{
  "n_layer": 8,
  "activation": "swiglu",
  "bias": "none",
  "parallel_block": false,
  "init": "uniform",
  "init_std_o": 0.0,
  "optimizer": "muon_variant",
  "warmup_steps": 200,
  "batch_tokens": 65536,
  "steps": 9879,
  "dataset": "wikipedia_en"
}
Each number is 200 + 30 x the weight over its row's rms, rounded and kept within 0 to 999. Layers, rows and columns count from 0. The size before them is the row's rms in percent of the matrix's.

# layer 2 MLP gate, 1024x384, rms 0.0377, rows 964-988, columns 192-287
097,235,178,188,176,195,148,212,272,219,226,135,218,159,192,200,211,190,184,161,196,242,227,207,212,243,219,193,224,162,186,171,195,199,239,183,149,194,159,191,249,198,180,226,200,196,219,208,202,181,216,172,228,232,237,172,204,208,195,215,184,213,221,189,233,239,236,188,203,205,266,154,189,203,177,217,240,162,250,245,196,240,127,206,202,177,209,215,188,196,230,172,169,193,217,219,214
098,232,200,234,209,171,281,149,173,154,178,204,209,186,162,155,211,194,175,155,200,231,238,184,239,232,213,164,179,191,238,206,203,205,220,222,154,182,223,150,176,243,155,267,219,221,158,187,245,244,229,244,211,246,199,135,183,221,290,226,215,209,135,235,212,264,214,193,164,216,180,231,191,253,171,237,193,244,246,198,226,215,236,191,165,237,137,203,241,224,226,167,212,227,193,154,204
094,196,240,213,223,205,261,231,176,188,252,225,176,209,235,197,169,155,191,185,199,190,215,190,245,159,221,199,186,203,208,174,244,159,185,184,193,174,168,238,261,141,195,221,192,177,217,210,195,230,187,205,205,213,208,216,234,162,211,191,182,170,183,177,162,161,208,194,166,148,200,201,156,189,224,163,201,243,168,184,206,262,185,185,185,188,163,225,211,206,229,184,169,237,189,162,195
102,205,232,232,259,201,218,239,230,189,198,150,228,195,221,226,223,195,212,210,220,213,171,136,205,251,234,152,220,229,215,170,210,207,243,176,209,200,230,200,240,172,192,183,258,160,169,214,241,205,192,187,186,212,186,174,255,224,235,192,202,154,244,196,160,182,212,233,167,210,194,199,223,193,249,180,192,217,233,275,214,144,196,201,162,186,228,184,176,153,200,207,236,202,202,225,213
102,221,197,117,214,201,208,191,166,175,204,238,177,155,232,200,201,216,164,193,182,203,172,219,195,232,182,257,251,175,229,218,179,206,221,202,202,189,214,177,178,190,213,234,187,195,219,148,219,210,198,206,161,174,169,237,219,243,208,222,232,249,200,224,207,126,223,168,191,258,198,234,216,216,200,177,195,205,182,168,246,224,202,249,173,202,186,216,171,233,138,191,233,255,222,277,211
101,210,193,124,185,157,209,162,253,233,229,187,214,229,220,220,182,195,256,200,145,200,256,210,182,236,178,236,226,208,221,200,182,185,199,194,226,240,189,181,174,241,249,199,174,186,260,243,182,205,188,163,154,198,204,253,217,187,219,255,204,206,175,187,202,194,207,214,201,181,199,182,267,167,166,223,200,211,168,238,187,165,202,229,228,235,223,157,205,214,193,169,165,177,193,229,221
095,164,204,194,188,261,176,241,177,220,226,197,172,167,227,254,209,236,214,210,223,247,195,166,209,180,199,155,275,192,189,233,194,249,202,166,209,161,216,201,189,179,218,163,205,170,214,243,191,177,181,197,214,218,181,204,213,208,167,235,178,199,228,143,169,176,185,182,237,204,238,231,165,150,205,198,180,183,171,226,180,204,212,177,204,188,191,179,244,211,198,198,190,161,145,170,219
097,219,248,165,123,191,197,194,164,199,217,194,227,196,201,178,201,211,146,255,188,237,192,193,154,206,191,188,214,180,214,202,215,181,132,187,217,241,192,292,173,215,172,213,203,208,180,200,262,204,180,211,203,241,161,208,193,217,159,187,189,233,213,213,164,154,240,202,266,135,181,177,206,237,194,196,184,210,225,200,148,250,219,186,166,190,205,199,132,230,150,221,178,231,216,189,176
104,265,203,227,220,164,243,242,167,203,150,228,187,150,238,176,137,243,206,202,200,183,182,187,235,189,201,238,206,207,295,181,221,234,188,162,185,167,207,200,219,164,215,203,267,199,188,239,207,210,252,201,203,216,193,170,221,184,196,213,183,172,181,200,167,196,247,147,193,194,169,145,205,175,203,217,189,229,239,197,239,203,249,231,262,164,239,211,213,166,200,203,178,160,203,192,183
096,178,216,188,192,204,209,241,218,188,129,183,200,191,252,172,193,161,157,201,220,194,209,217,160,202,221,148,185,220,205,240,179,169,232,237,171,225,274,200,218,180,189,154,180,276,229,272,197,186,174,186,183,218,191,159,215,245,169,261,186,208,208,221,231,221,227,208,190,143,258,203,227,196,199,231,205,174,201,186,213,177,160,226,214,161,245,244,203,217,209,178,241,236,219,201,199
099,252,232,205,248,134,205,211,164,165,155,188,220,171,212,238,211,233,218,191,227,171,195,225,160,142,130,199,236,202,201,191,214,220,166,190,165,169,168,173,176,193,209,169,207,178,192,195,214,206,192,160,153,144,209,178,143,157,217,187,174,219,233,185,188,149,198,213,220,181,242,176,204,156,204,213,212,148,209,174,243,179,232,213,147,230,207,195,208,184,193,158,167,253,194,214,199
095,214,218,165,153,250,223,187,227,180,211,176,188,206,257,149,193,168,238,158,227,184,193,142,206,201,161,177,236,142,180,162,193,147,238,153,216,199,169,177,254,178,195,122,197,200,165,231,178,194,179,218,168,237,176,192,202,165,185,210,202,176,191,248,235,214,188,202,159,158,169,224,232,211,208,184,240,177,194,190,221,234,231,218,196,258,186,215,206,195,204,215,162,252,238,256,179
098,260,244,185,249,224,250,196,217,182,181,168,224,233,219,196,181,184,217,158,160,195,195,203,209,240,178,262,232,252,198,163,223,200,163,221,216,183,198,199,196,190,222,154,193,165,242,179,179,164,159,277,144,177,258,178,199,160,158,149,205,177,182,221,208,263,231,190,169,148,231,229,209,173,217,219,232,197,189,229,196,210,236,162,205,198,227,248,193,233,215,212,211,216,254,178,171
102,204,194,242,188,193,224,158,181,140,249,218,186,154,173,208,196,190,204,218,125,226,217,197,180,200,240,165,163,200,206,175,178,188,220,262,184,177,201,173,189,240,158,175,257,258,176,214,105,213,221,208,138,219,236,191,216,231,254,219,135,245,180,221,198,239,185,177,265,192,191,139,229,215,163,162,251,207,206,211,224,148,182,179,240,250,206,218,151,245,165,206,166,183,148,148,141
101,203,241,173,204,224,192,205,237,239,190,187,189,229,199,225,262,175,208,212,220,207,258,246,207,198,213,206,184,198,204,204,237,278,181,135,203,179,219,236,151,193,225,131,187,197,202,199,163,225,189,201,175,241,212,150,255,198,198,234,202,230,245,194,208,199,154,148,202,204,230,197,200,248,179,159,177,176,215,200,214,241,140,240,249,177,249,190,220,248,172,180,282,159,229,207,191
099,189,271,225,162,165,191,229,198,177,165,165,167,165,228,254,233,184,243,181,160,220,181,184,179,111,238,182,177,258,216,194,252,209,214,182,183,228,188,194,249,206,232,174,235,193,163,217,189,157,176,217,229,225,238,199,230,178,233,171,225,166,182,149,218,186,218,162,245,182,224,218,169,173,248,189,192,191,221,212,225,186,189,222,179,194,213,175,216,228,208,157,217,191,224,171,202
101,234,244,151,245,186,225,193,234,186,177,212,163,196,199,217,184,244,247,193,195,168,188,227,234,168,184,254,178,228,117,181,156,211,160,209,211,161,128,227,260,189,233,162,174,208,237,195,155,199,196,174,196,248,224,183,175,212,223,142,162,171,208,222,220,213,246,205,176,237,208,208,151,177,169,180,210,234,262,181,175,147,170,231,172,158,216,217,209,143,201,142,247,177,195,240,210
100,230,151,187,199,205,194,255,185,201,185,225,144,231,209,216,198,230,198,244,183,162,177,206,205,182,200,202,212,140,205,189,192,208,229,150,209,191,227,201,185,181,270,189,240,186,212,187,179,183,187,226,209,207,176,206,188,208,212,256,223,163,247,228,243,151,222,216,207,145,206,221,145,206,218,214,212,230,221,206,225,203,171,234,212,198,143,237,250,203,178,185,249,220,227,166,192
096,213,180,187,172,195,164,206,185,192,192,166,145,261,228,201,244,201,180,189,158,191,180,194,227,191,244,162,201,158,207,230,204,223,173,211,188,205,254,225,172,260,156,224,187,197,196,143,124,211,223,171,238,195,244,172,209,248,198,164,217,189,168,198,171,151,203,235,252,188,227,206,211,192,158,246,224,207,267,214,190,206,223,214,204,158,236,186,197,178,248,216,205,214,209,252,210
096,198,204,215,179,182,184,244,183,234,152,200,192,144,143,139,189,214,224,198,137,168,233,170,224,199,179,267,226,163,154,147,181,241,210,227,208,250,157,265,215,257,186,267,269,182,185,192,244,196,240,166,132,200,229,196,170,215,205,182,156,193,186,199,151,259,219,131,192,161,152,216,215,206,163,245,178,213,213,206,232,174,186,184,236,190,194,237,202,171,189,203,227,209,152,224,202
109,211,187,249,228,243,205,219,200,198,214,212,122,197,124,211,208,202,265,180,194,156,240,187,206,217,203,255,226,175,214,171,204,179,206,210,205,134,152,226,191,193,195,208,250,193,204,209,193,220,210,222,188,227,203,204,197,137,248,167,197,183,204,164,227,218,283,173,177,228,220,145,220,257,211,180,139,184,221,184,245,193,222,273,206,212,220,166,152,260,209,198,187,224,164,205,198
094,213,179,246,141,187,234,187,177,182,191,190,245,223,172,171,136,166,163,187,201,245,181,216,257,133,189,230,173,161,176,213,186,187,237,194,221,209,271,191,221,168,213,235,188,179,223,185,173,212,243,220,194,178,272,205,165,181,256,187,189,217,225,180,177,182,200,232,253,204,260,189,203,207,165,236,208,237,202,211,244,227,198,194,246,205,178,237,191,245,205,163,210,243,188,152,190
092,149,250,139,176,188,182,216,165,188,207,183,173,243,200,186,145,232,220,177,186,193,188,247,170,169,160,257,186,256,231,184,199,224,236,231,183,163,223,266,188,228,207,162,228,207,147,229,228,207,202,178,215,146,248,159,228,232,209,154,185,172,180,181,187,187,195,153,200,171,234,219,245,179,174,143,165,148,201,250,163,207,178,218,231,211,178,232,241,128,223,248,204,220,179,187,179
105,214,202,171,208,165,228,199,155,208,179,174,237,222,227,233,222,196,231,216,209,211,159,161,233,222,182,188,121,196,190,167,195,205,155,193,166,217,153,172,304,168,232,176,198,213,190,225,222,233,194,159,214,189,218,150,233,197,188,240,199,211,185,184,225,208,181,97,194,184,190,251,242,228,216,204,229,212,225,162,193,145,212,197,226,224,148,159,206,168,139,201,176,189,178,219,191
102,182,190,191,180,199,222,209,198,173,163,208,159,183,152,181,222,237,166,207,207,228,186,191,268,240,149,211,237,232,237,181,214,176,200,173,203,215,155,233,176,183,190,150,194,187,168,211,205,214,219,160,243,181,228,235,217,150,204,183,185,177,173,200,171,195,187,246,223,192,160,229,209,124,197,200,238,192,197,264,262,155,209,174,223,176,226,243,167,274,203,212,205,208,116,209,216
# layer 2 MLP up, 1024x384, rms 0.0377, rows 964-987, columns 192-287
097,201,217,189,223,193,179,223,184,151,188,220,189,151,207,197,222,222,210,270,180,194,190,172,222,246,206,198,228,217,170,255,205,225,156,228,245,247,260,201,151,229,224,216,179,189,183,175,153,195,204,237,156,210,155,253,222,159,236,182,220,230,241,181,186,230,209,166,216,141,169,204,223,112,216,204,192,187,208,236,217,160,239,190,226,246,213,212,170,198,226,215,229,191,188,248,208
104,176,222,152,157,207,186,199,207,207,181,212,210,166,234,152,199,161,237,230,171,195,131,197,215,218,175,217,211,242,237,200,209,204,187,197,244,203,159,185,206,174,176,189,148,200,189,245,202,205,204,253,193,139,180,221,195,172,180,162,171,187,233,189,164,235,181,191,197,236,172,201,161,240,230,173,188,197,245,218,182,179,226,226,181,173,208,220,185,183,161,214,211,238,221,217,240
095,196,193,210,200,189,198,196,196,270,251,244,168,225,171,166,180,215,188,251,186,157,177,193,211,200,213,235,220,149,190,207,228,164,242,181,177,245,194,258,203,245,165,130,160,167,172,201,181,264,211,193,143,234,193,206,190,271,207,188,193,220,155,205,169,205,191,151,246,252,161,170,152,189,169,218,232,168,209,213,194,211,202,221,193,203,178,201,200,227,224,232,167,198,179,167,156
102,194,180,135,197,208,156,193,219,231,190,221,203,223,236,202,186,181,196,213,165,203,235,222,203,134,195,247,231,247,248,139,172,224,172,200,234,148,167,194,214,193,217,169,197,178,167,179,161,192,235,239,179,194,194,218,185,187,216,248,194,171,212,169,229,150,201,232,190,209,237,192,208,191,154,203,203,230,201,197,182,188,175,208,185,129,135,174,179,160,173,199,211,197,140,169,207
100,204,205,201,141,198,228,180,168,198,165,177,178,207,232,181,197,220,204,212,180,207,148,195,214,188,199,189,265,216,265,170,230,192,168,219,198,181,198,205,177,164,235,167,199,181,177,189,218,209,159,210,241,183,207,245,191,163,196,249,212,193,222,154,172,245,227,239,204,179,244,241,256,157,192,236,236,221,169,185,152,175,195,225,186,156,174,230,188,206,215,225,159,202,262,263,202
102,209,176,241,205,200,192,200,221,203,248,181,166,210,179,210,234,254,204,184,186,242,269,169,171,232,249,198,166,145,248,186,191,181,221,194,215,185,184,173,214,205,212,249,171,198,237,189,224,190,166,197,123,214,170,228,230,185,172,209,208,219,187,181,178,239,186,272,178,192,224,217,211,206,211,208,254,237,150,227,172,160,156,200,223,188,273,153,173,238,235,192,210,199,202,200,224
098,202,211,171,199,198,171,175,228,227,186,234,178,207,217,148,188,191,239,150,264,241,244,218,224,188,225,204,155,198,220,183,249,205,191,270,199,169,266,242,220,158,209,219,180,179,207,194,211,242,260,194,198,229,204,183,158,192,227,170,137,253,187,213,199,267,141,188,160,206,179,202,178,262,187,175,217,228,179,238,174,182,200,220,200,218,205,211,163,202,194,205,189,231,208,187,197
099,187,193,218,167,144,186,188,211,155,148,183,161,255,253,163,211,231,186,187,231,215,178,212,240,163,222,237,221,227,183,201,215,239,183,200,215,232,178,237,132,181,206,183,206,215,229,209,195,219,168,232,178,243,191,238,182,184,182,217,201,230,173,165,225,162,153,188,173,215,208,213,204,210,239,201,126,215,222,212,205,169,214,221,169,159,153,156,212,175,234,242,200,204,228,207,178
104,153,227,253,211,222,204,223,215,180,196,179,137,218,173,248,179,220,216,176,193,234,203,233,219,177,162,193,179,167,201,224,205,199,263,188,173,256,176,224,181,180,183,172,198,195,213,208,208,195,187,234,211,219,189,178,184,221,204,247,239,236,204,181,185,212,179,236,182,224,131,189,243,218,248,218,183,127,158,225,157,231,212,235,184,166,233,235,241,217,206,165,171,238,162,126,229
098,204,263,196,155,150,184,206,213,192,204,225,227,220,172,265,206,182,174,185,221,223,226,215,227,207,182,219,229,237,219,186,155,203,116,205,260,214,182,206,210,244,212,169,175,241,174,166,146,219,194,129,224,206,222,203,229,144,182,176,174,207,237,207,191,199,153,162,235,186,191,176,223,189,287,167,173,212,175,155,228,182,193,249,179,190,193,212,154,233,181,192,231,213,172,177,191
101,214,178,164,196,230,227,156,142,233,230,249,225,221,217,168,181,177,233,176,209,176,185,129,182,234,191,188,202,157,174,209,159,216,195,166,190,229,225,222,172,170,215,223,193,206,233,244,172,185,211,200,215,182,169,203,181,226,254,192,207,180,234,239,236,227,194,225,169,193,225,258,164,209,181,193,186,215,202,202,198,225,250,182,180,186,172,196,227,179,202,176,167,190,234,222,177
098,175,177,170,225,175,196,214,192,237,196,214,241,234,234,249,201,228,256,177,217,170,227,228,170,213,216,211,207,239,221,218,197,263,222,219,209,188,187,230,179,207,153,223,172,181,224,210,219,193,194,225,181,206,168,212,192,141,162,134,255,153,228,210,195,205,197,166,212,220,211,176,214,157,193,231,211,204,228,169,182,224,221,223,204,214,184,207,173,220,226,151,187,188,185,181,186
098,123,178,223,192,183,167,139,255,163,221,222,225,149,204,176,199,180,181,180,205,189,138,195,202,195,172,174,213,166,237,226,164,196,245,194,216,234,190,199,183,235,159,241,231,275,159,194,233,205,211,184,140,175,235,179,189,157,161,163,191,235,168,199,194,197,207,197,222,188,146,147,214,174,222,210,189,191,235,242,211,225,242,204,161,159,188,183,199,183,218,203,250,181,204,162,201
102,212,183,179,203,217,193,183,224,234,178,148,197,240,285,225,224,256,169,200,204,164,228,216,190,146,182,188,153,227,161,167,210,220,196,243,226,259,210,198,169,228,170,133,209,200,200,199,262,230,169,218,227,169,179,188,231,198,210,189,200,187,188,188,163,207,177,175,207,211,259,292,223,165,215,176,180,201,201,206,266,209,166,144,156,186,212,238,243,175,190,246,216,214,187,240,279
097,172,238,236,180,241,221,169,194,165,219,238,249,187,205,188,211,174,211,229,151,261,256,173,187,195,175,148,166,250,228,225,177,201,214,193,177,210,151,233,181,175,209,226,216,173,165,230,177,190,250,208,170,219,277,245,202,197,216,178,182,215,203,163,194,199,217,224,183,187,261,133,219,178,242,213,185,188,200,129,218,203,189,174,176,190,177,200,186,216,302,183,137,216,180,206,217
100,176,165,200,225,201,241,186,216,212,237,206,234,189,181,226,186,161,195,224,217,166,160,245,217,208,264,199,183,149,205,227,218,196,189,225,234,198,221,206,281,142,233,210,184,218,240,173,209,199,216,158,180,144,169,192,188,222,210,215,216,198,137,222,184,213,188,203,217,198,137,158,161,191,183,188,188,185,182,219,243,167,221,226,177,205,200,189,163,196,136,212,255,238,187,207,212
096,207,124,214,198,188,209,144,192,164,238,246,183,207,217,205,198,157,252,203,151,152,149,179,232,222,214,227,202,264,168,199,210,144,165,175,192,193,215,200,205,165,178,232,174,155,200,249,224,143,200,253,172,231,264,184,160,221,199,228,185,172,228,166,145,229,158,189,214,237,176,199,212,206,161,226,239,203,216,164,181,172,298,266,209,128,194,197,162,153,193,205,183,174,198,190,229
099,116,190,228,225,192,226,187,232,173,191,226,220,236,162,256,192,179,199,177,230,210,192,214,201,181,178,187,216,188,204,211,208,232,179,239,203,190,220,200,266,162,176,231,150,172,179,168,190,204,177,168,232,229,191,203,177,185,213,168,190,171,220,149,211,213,231,191,138,220,186,163,250,191,202,201,141,229,274,249,269,169,194,207,139,214,235,180,208,179,166,227,175,144,194,213,214
100,258,242,217,205,140,225,210,187,202,181,195,186,208,197,211,257,233,193,251,176,120,153,254,233,175,219,180,212,196,144,201,221,194,181,173,232,215,219,205,230,220,233,207,182,232,167,194,175,235,188,232,216,208,235,189,196,222,199,177,272,179,183,161,214,203,172,219,205,141,204,194,181,196,176,171,195,175,240,227,188,242,191,174,230,180,213,219,197,172,238,167,172,218,190,235,239
096,208,135,153,210,166,219,208,211,180,208,218,206,216,191,210,183,147,219,172,190,194,157,198,147,170,212,231,248,226,197,195,222,199,257,234,175,198,238,185,200,226,202,148,247,221,215,279,229,189,224,213,173,240,195,156,178,223,168,154,240,189,209,204,196,193,208,184,218,253,235,239,229,164,252,214,208,202,212,200,172,241,243,173,221,218,206,166,237,198,208,226,144,169,194,210,153
101,205,204,193,181,202,225,199,217,141,223,198,180,207,215,160,172,188,231,207,263,227,141,212,227,161,226,231,166,234,211,175,173,233,171,170,195,241,219,164,192,182,231,239,178,223,219,156,197,170,227,181,194,231,137,199,159,210,214,200,211,235,241,214,196,203,193,164,237,162,209,197,174,278,233,219,219,204,163,212,208,197,210,182,145,206,240,257,136,232,189,241,167,221,216,232,186
098,187,208,220,231,214,120,177,179,259,198,225,193,229,160,151,182,176,202,113,215,195,159,195,184,176,153,226,217,191,183,175,191,206,245,229,227,184,191,229,201,193,184,166,205,247,231,213,219,170,180,207,199,193,175,167,235,258,186,271,234,172,223,218,184,178,176,169,151,242,202,207,235,173,195,178,179,209,209,260,201,169,211,138,226,171,171,195,180,205,218,228,202,157,242,201,216
092,225,194,236,206,230,207,225,193,197,181,251,216,177,221,216,247,118,239,222,198,212,163,201,191,208,190,208,161,166,205,220,249,184,178,177,257,179,194,150,184,163,230,203,173,207,187,193,217,194,181,167,183,237,224,226,187,209,168,221,160,201,153,230,170,199,225,191,179,199,185,211,196,135,207,215,226,183,166,215,208,232,221,180,211,180,257,214,255,260,160,182,194,184,177,227,167
102,202,198,204,177,221,174,194,188,189,196,209,161,249,168,186,208,175,204,184,185,199,163,208,218,183,207,238,190,228,194,171,215,219,193,280,187,211,224,165,185,147,158,203,165,226,167,187,256,229,217,197,185,149,272,188,247,225,192,190,227,193,167,158,191,251,243,184,173,158,205,139,217,181,221,196,180,186,237,257,215,224,189,182,176,191,192,195,251,235,187,238,205,144,246,198,237
# layer 2 MLP down (transposed), 1024x384, rms 0.0497, rows 964-987, columns 192-287
098,152,184,183,216,188,212,220,206,191,183,197,201,197,198,191,223,198,243,208,166,205,209,188,219,197,227,201,212,172,214,183,219,208,186,166,200,215,201,213,193,154,248,183,221,200,226,180,186,190,169,277,196,153,175,212,176,178,243,186,205,176,152,179,218,210,209,216,220,187,232,171,177,161,163,205,248,190,186,151,256,239,230,216,220,247,220,186,259,199,213,183,232,201,134,193,203
104,209,209,196,184,209,202,185,206,161,199,183,226,208,172,182,170,177,270,207,210,157,247,235,122,173,144,202,223,235,204,189,234,197,240,215,211,184,198,195,170,227,221,184,169,141,219,238,259,241,185,224,265,185,201,204,196,176,161,217,185,178,187,146,199,187,223,260,178,264,145,224,228,238,215,210,191,175,236,187,232,190,210,213,118,237,229,219,203,173,234,207,212,181,244,160,185
094,211,240,165,234,184,247,196,205,171,190,231,186,221,220,200,160,176,197,155,215,183,239,227,243,208,223,197,211,245,225,169,239,213,227,230,172,168,163,247,222,179,215,241,199,205,161,224,188,203,172,233,192,247,188,148,204,170,202,176,197,173,238,160,242,242,238,243,224,176,234,213,151,193,219,234,230,208,179,201,179,224,210,192,200,187,180,205,175,229,213,205,254,183,206,246,250
101,196,237,160,210,203,197,231,184,197,189,176,237,219,191,155,242,157,202,230,194,214,193,199,243,219,174,173,244,266,203,169,221,175,193,226,182,187,216,158,164,175,206,164,247,212,185,216,253,261,202,173,203,190,226,135,168,282,213,223,192,163,193,162,246,187,160,208,157,198,173,145,231,256,195,243,142,201,154,198,256,233,202,180,186,193,202,196,169,174,218,207,230,236,154,177,217
101,236,186,208,190,209,179,176,187,207,235,274,172,175,209,220,215,217,220,268,179,183,243,212,227,198,156,180,215,173,156,227,180,210,145,186,224,157,223,193,200,241,214,198,166,200,193,189,200,219,219,209,192,178,190,217,179,233,222,176,183,260,189,186,193,218,172,161,180,201,236,216,208,235,208,146,183,232,187,177,187,211,151,186,179,198,262,222,270,163,219,208,226,174,218,192,251
103,177,174,266,221,202,158,184,149,176,237,201,223,203,211,225,220,255,182,200,169,209,241,228,191,172,178,201,249,199,258,249,192,153,227,148,230,198,225,217,188,221,241,166,219,200,161,215,239,175,188,274,194,195,175,217,210,154,187,238,169,234,172,222,208,177,202,248,222,257,155,216,183,204,196,205,199,199,146,215,236,201,188,163,246,144,216,195,171,178,252,233,215,180,216,239,207
100,234,170,253,182,193,189,153,223,171,233,192,209,171,255,175,206,217,220,187,243,180,243,217,230,184,197,166,202,196,227,194,201,176,177,218,199,217,175,187,210,217,190,207,210,179,272,177,213,194,209,226,150,198,216,146,214,226,204,184,233,160,170,216,166,143,209,212,237,192,225,178,179,149,183,259,182,231,199,207,213,210,222,186,232,208,222,159,198,242,248,212,169,184,239,218,211
100,201,127,256,244,227,234,205,185,252,198,196,217,211,241,234,202,205,239,116,182,194,182,204,186,194,194,191,146,166,225,221,179,225,168,169,211,232,232,175,240,197,183,212,198,207,237,162,160,194,220,201,242,189,205,190,166,212,234,177,242,177,207,243,275,174,234,156,161,266,274,244,178,205,212,197,188,207,136,215,179,144,249,202,222,176,220,232,228,172,220,204,154,145,235,156,229
102,197,220,274,175,263,188,174,175,205,147,152,187,192,190,204,168,180,195,171,158,219,159,249,205,214,199,207,158,182,155,184,199,213,180,210,221,256,189,211,178,185,217,146,215,230,228,196,211,192,184,189,202,229,177,218,227,243,173,148,183,218,191,203,145,191,196,247,215,193,147,234,211,228,226,218,181,163,169,208,232,171,146,199,176,215,211,184,242,198,205,196,193,181,210,237,231
098,213,236,193,197,164,253,217,233,239,177,200,245,206,174,224,222,222,177,217,179,209,192,200,227,228,188,116,203,169,202,207,199,181,187,203,211,189,193,223,236,199,125,249,178,224,180,156,192,178,276,160,247,209,193,247,181,200,255,190,217,195,159,210,209,231,201,236,176,181,225,228,183,244,221,159,204,179,225,229,201,175,194,219,201,209,220,170,215,226,147,242,207,192,213,129,162
097,211,200,203,162,221,186,227,170,169,218,225,181,152,175,214,200,205,227,229,239,180,182,201,227,267,233,179,193,144,222,214,193,232,165,226,182,244,243,220,196,240,195,221,213,179,198,254,233,218,250,161,235,170,171,119,155,258,211,175,192,195,309,247,224,193,164,204,202,202,223,173,233,166,174,194,189,212,179,223,133,151,189,222,204,217,232,194,194,157,193,216,190,153,269,193,179
098,182,172,174,233,223,229,186,143,219,203,210,206,201,191,255,180,194,151,235,191,217,195,139,177,181,211,209,192,272,197,187,234,168,212,181,264,202,197,272,248,157,194,170,207,171,146,238,201,219,201,214,221,170,233,188,177,184,226,155,234,243,249,187,193,181,209,181,158,202,201,170,160,177,195,225,190,178,233,198,197,173,197,267,140,201,196,239,228,208,212,136,171,217,185,156,163
098,226,252,259,170,207,218,188,207,179,190,245,225,209,207,188,161,180,215,211,163,211,219,231,194,153,185,241,234,244,228,166,193,206,199,194,108,214,182,212,207,181,205,169,237,196,211,192,138,202,180,193,181,197,200,289,207,215,178,242,182,123,200,235,188,212,198,251,164,195,189,184,153,211,221,234,206,211,209,170,193,219,183,215,196,212,224,218,149,159,186,195,182,165,227,241,188
100,198,197,160,191,194,215,182,198,209,158,154,241,184,205,220,208,198,199,245,192,218,190,166,208,211,181,189,196,201,170,193,217,182,145,221,164,201,235,232,150,238,156,185,165,212,205,151,252,214,151,202,227,179,155,159,188,213,231,188,227,172,183,176,206,226,137,200,203,207,243,162,197,181,216,181,249,184,179,212,242,186,181,170,195,187,236,205,208,202,166,156,196,205,182,196,237
097,173,256,153,169,222,187,203,198,225,239,216,247,187,189,197,268,232,188,208,185,277,212,198,209,184,222,210,259,214,168,184,171,250,223,194,174,167,194,228,240,185,181,217,232,214,215,214,212,198,218,204,224,236,180,230,266,179,175,184,211,240,221,224,153,233,180,200,207,174,225,180,199,208,169,137,250,208,221,155,176,235,198,231,238,144,210,194,242,192,155,222,235,225,190,193,214
100,193,197,166,111,204,212,239,183,179,248,200,199,223,196,200,196,216,189,255,239,251,196,157,215,174,250,235,211,141,212,203,238,196,195,243,180,234,272,220,189,164,194,200,209,201,194,211,170,203,199,218,149,159,181,227,158,193,218,218,199,119,191,193,207,204,250,169,201,196,217,203,218,149,236,191,166,205,254,177,167,151,159,156,140,196,187,125,195,203,164,188,169,239,164,192,216
100,173,177,180,165,254,168,136,216,226,218,231,227,232,211,209,203,214,199,227,174,224,191,196,151,211,241,164,209,209,240,178,171,211,195,165,215,212,211,211,159,189,200,162,166,187,171,229,224,181,162,199,228,204,214,209,177,148,241,201,210,198,170,181,223,222,199,228,235,200,192,271,210,178,199,187,251,193,205,178,226,185,169,186,213,264,211,212,215,190,222,208,227,164,182,198,202
098,200,230,258,195,200,175,214,194,199,212,168,155,207,215,184,167,230,183,144,289,185,248,198,207,201,158,223,223,185,158,231,218,210,135,237,197,158,233,199,233,199,147,209,196,168,173,207,218,188,196,190,214,183,207,144,219,180,200,200,198,185,156,241,200,191,201,174,216,235,211,209,212,168,227,171,166,173,157,227,169,135,158,250,177,181,201,215,154,212,134,206,137,171,202,196,216
103,239,271,207,187,180,257,198,209,193,239,166,169,240,197,205,260,220,223,192,195,204,197,161,235,142,233,228,170,169,228,182,128,171,209,189,160,199,162,186,192,257,222,227,145,180,197,158,201,241,167,178,156,192,142,213,242,145,176,204,252,184,159,214,175,234,161,199,175,167,207,177,203,160,230,155,200,155,232,195,137,230,215,190,229,214,186,147,191,210,186,213,196,215,192,240,208
098,196,225,221,235,147,203,198,203,156,192,225,213,199,244,248,213,219,220,189,187,209,185,210,143,158,229,219,236,226,183,201,178,216,231,196,179,206,168,224,178,169,204,183,166,228,172,261,199,184,152,147,158,235,202,187,176,210,194,162,242,215,213,191,152,186,234,206,183,227,168,235,203,196,280,218,169,169,204,183,190,163,200,189,145,218,238,152,160,249,215,189,188,195,210,188,157
101,215,179,263,268,243,221,230,250,162,154,190,171,136,191,181,232,168,182,202,245,188,200,185,197,187,191,276,169,231,236,201,204,199,187,231,184,178,202,228,187,179,197,194,215,165,254,218,180,194,202,193,199,265,204,207,179,180,187,213,186,205,186,189,184,175,185,183,238,190,273,197,149,223,162,202,189,154,229,176,190,216,207,188,205,202,248,197,219,211,221,217,163,202,162,267,194
095,176,201,199,135,194,186,245,172,214,194,250,210,171,211,235,195,195,204,246,171,207,161,191,177,181,260,204,222,222,154,183,187,242,200,187,259,163,248,230,184,259,258,194,250,214,212,199,236,127,179,194,189,158,213,184,157,204,229,179,172,209,146,186,206,211,194,216,197,220,157,209,236,196,245,220,204,134,209,211,181,230,201,165,144,219,222,181,203,199,226,154,191,191,186,176,198
093,180,177,229,196,235,196,195,234,216,193,232,215,266,198,218,169,234,152,233,160,245,217,235,162,192,185,187,189,224,192,205,194,181,200,216,206,170,100,255,274,183,196,180,186,181,210,152,187,199,220,212,226,194,166,240,242,250,208,179,208,223,201,218,122,168,220,215,201,193,222,197,236,229,190,256,214,245,229,204,249,234,169,221,162,195,190,198,180,156,243,183,199,186,175,225,206
103,170,192,208,206,230,240,220,193,225,195,210,156,214,207,200,188,210,223,218,191,222,220,215,179,199,187,268,219,221,231,249,227,217,228,223,226,118,265,184,193,188,219,260,205,166,231,221,241,183,184,160,220,191,183,175,137,165,177,180,198,172,176,187,162,228,195,206,200,173,179,227,191,191,212,231,124,222,150,218,250,222,196,174,223,197,214,217,237,178,165,197,198,205,178,209,172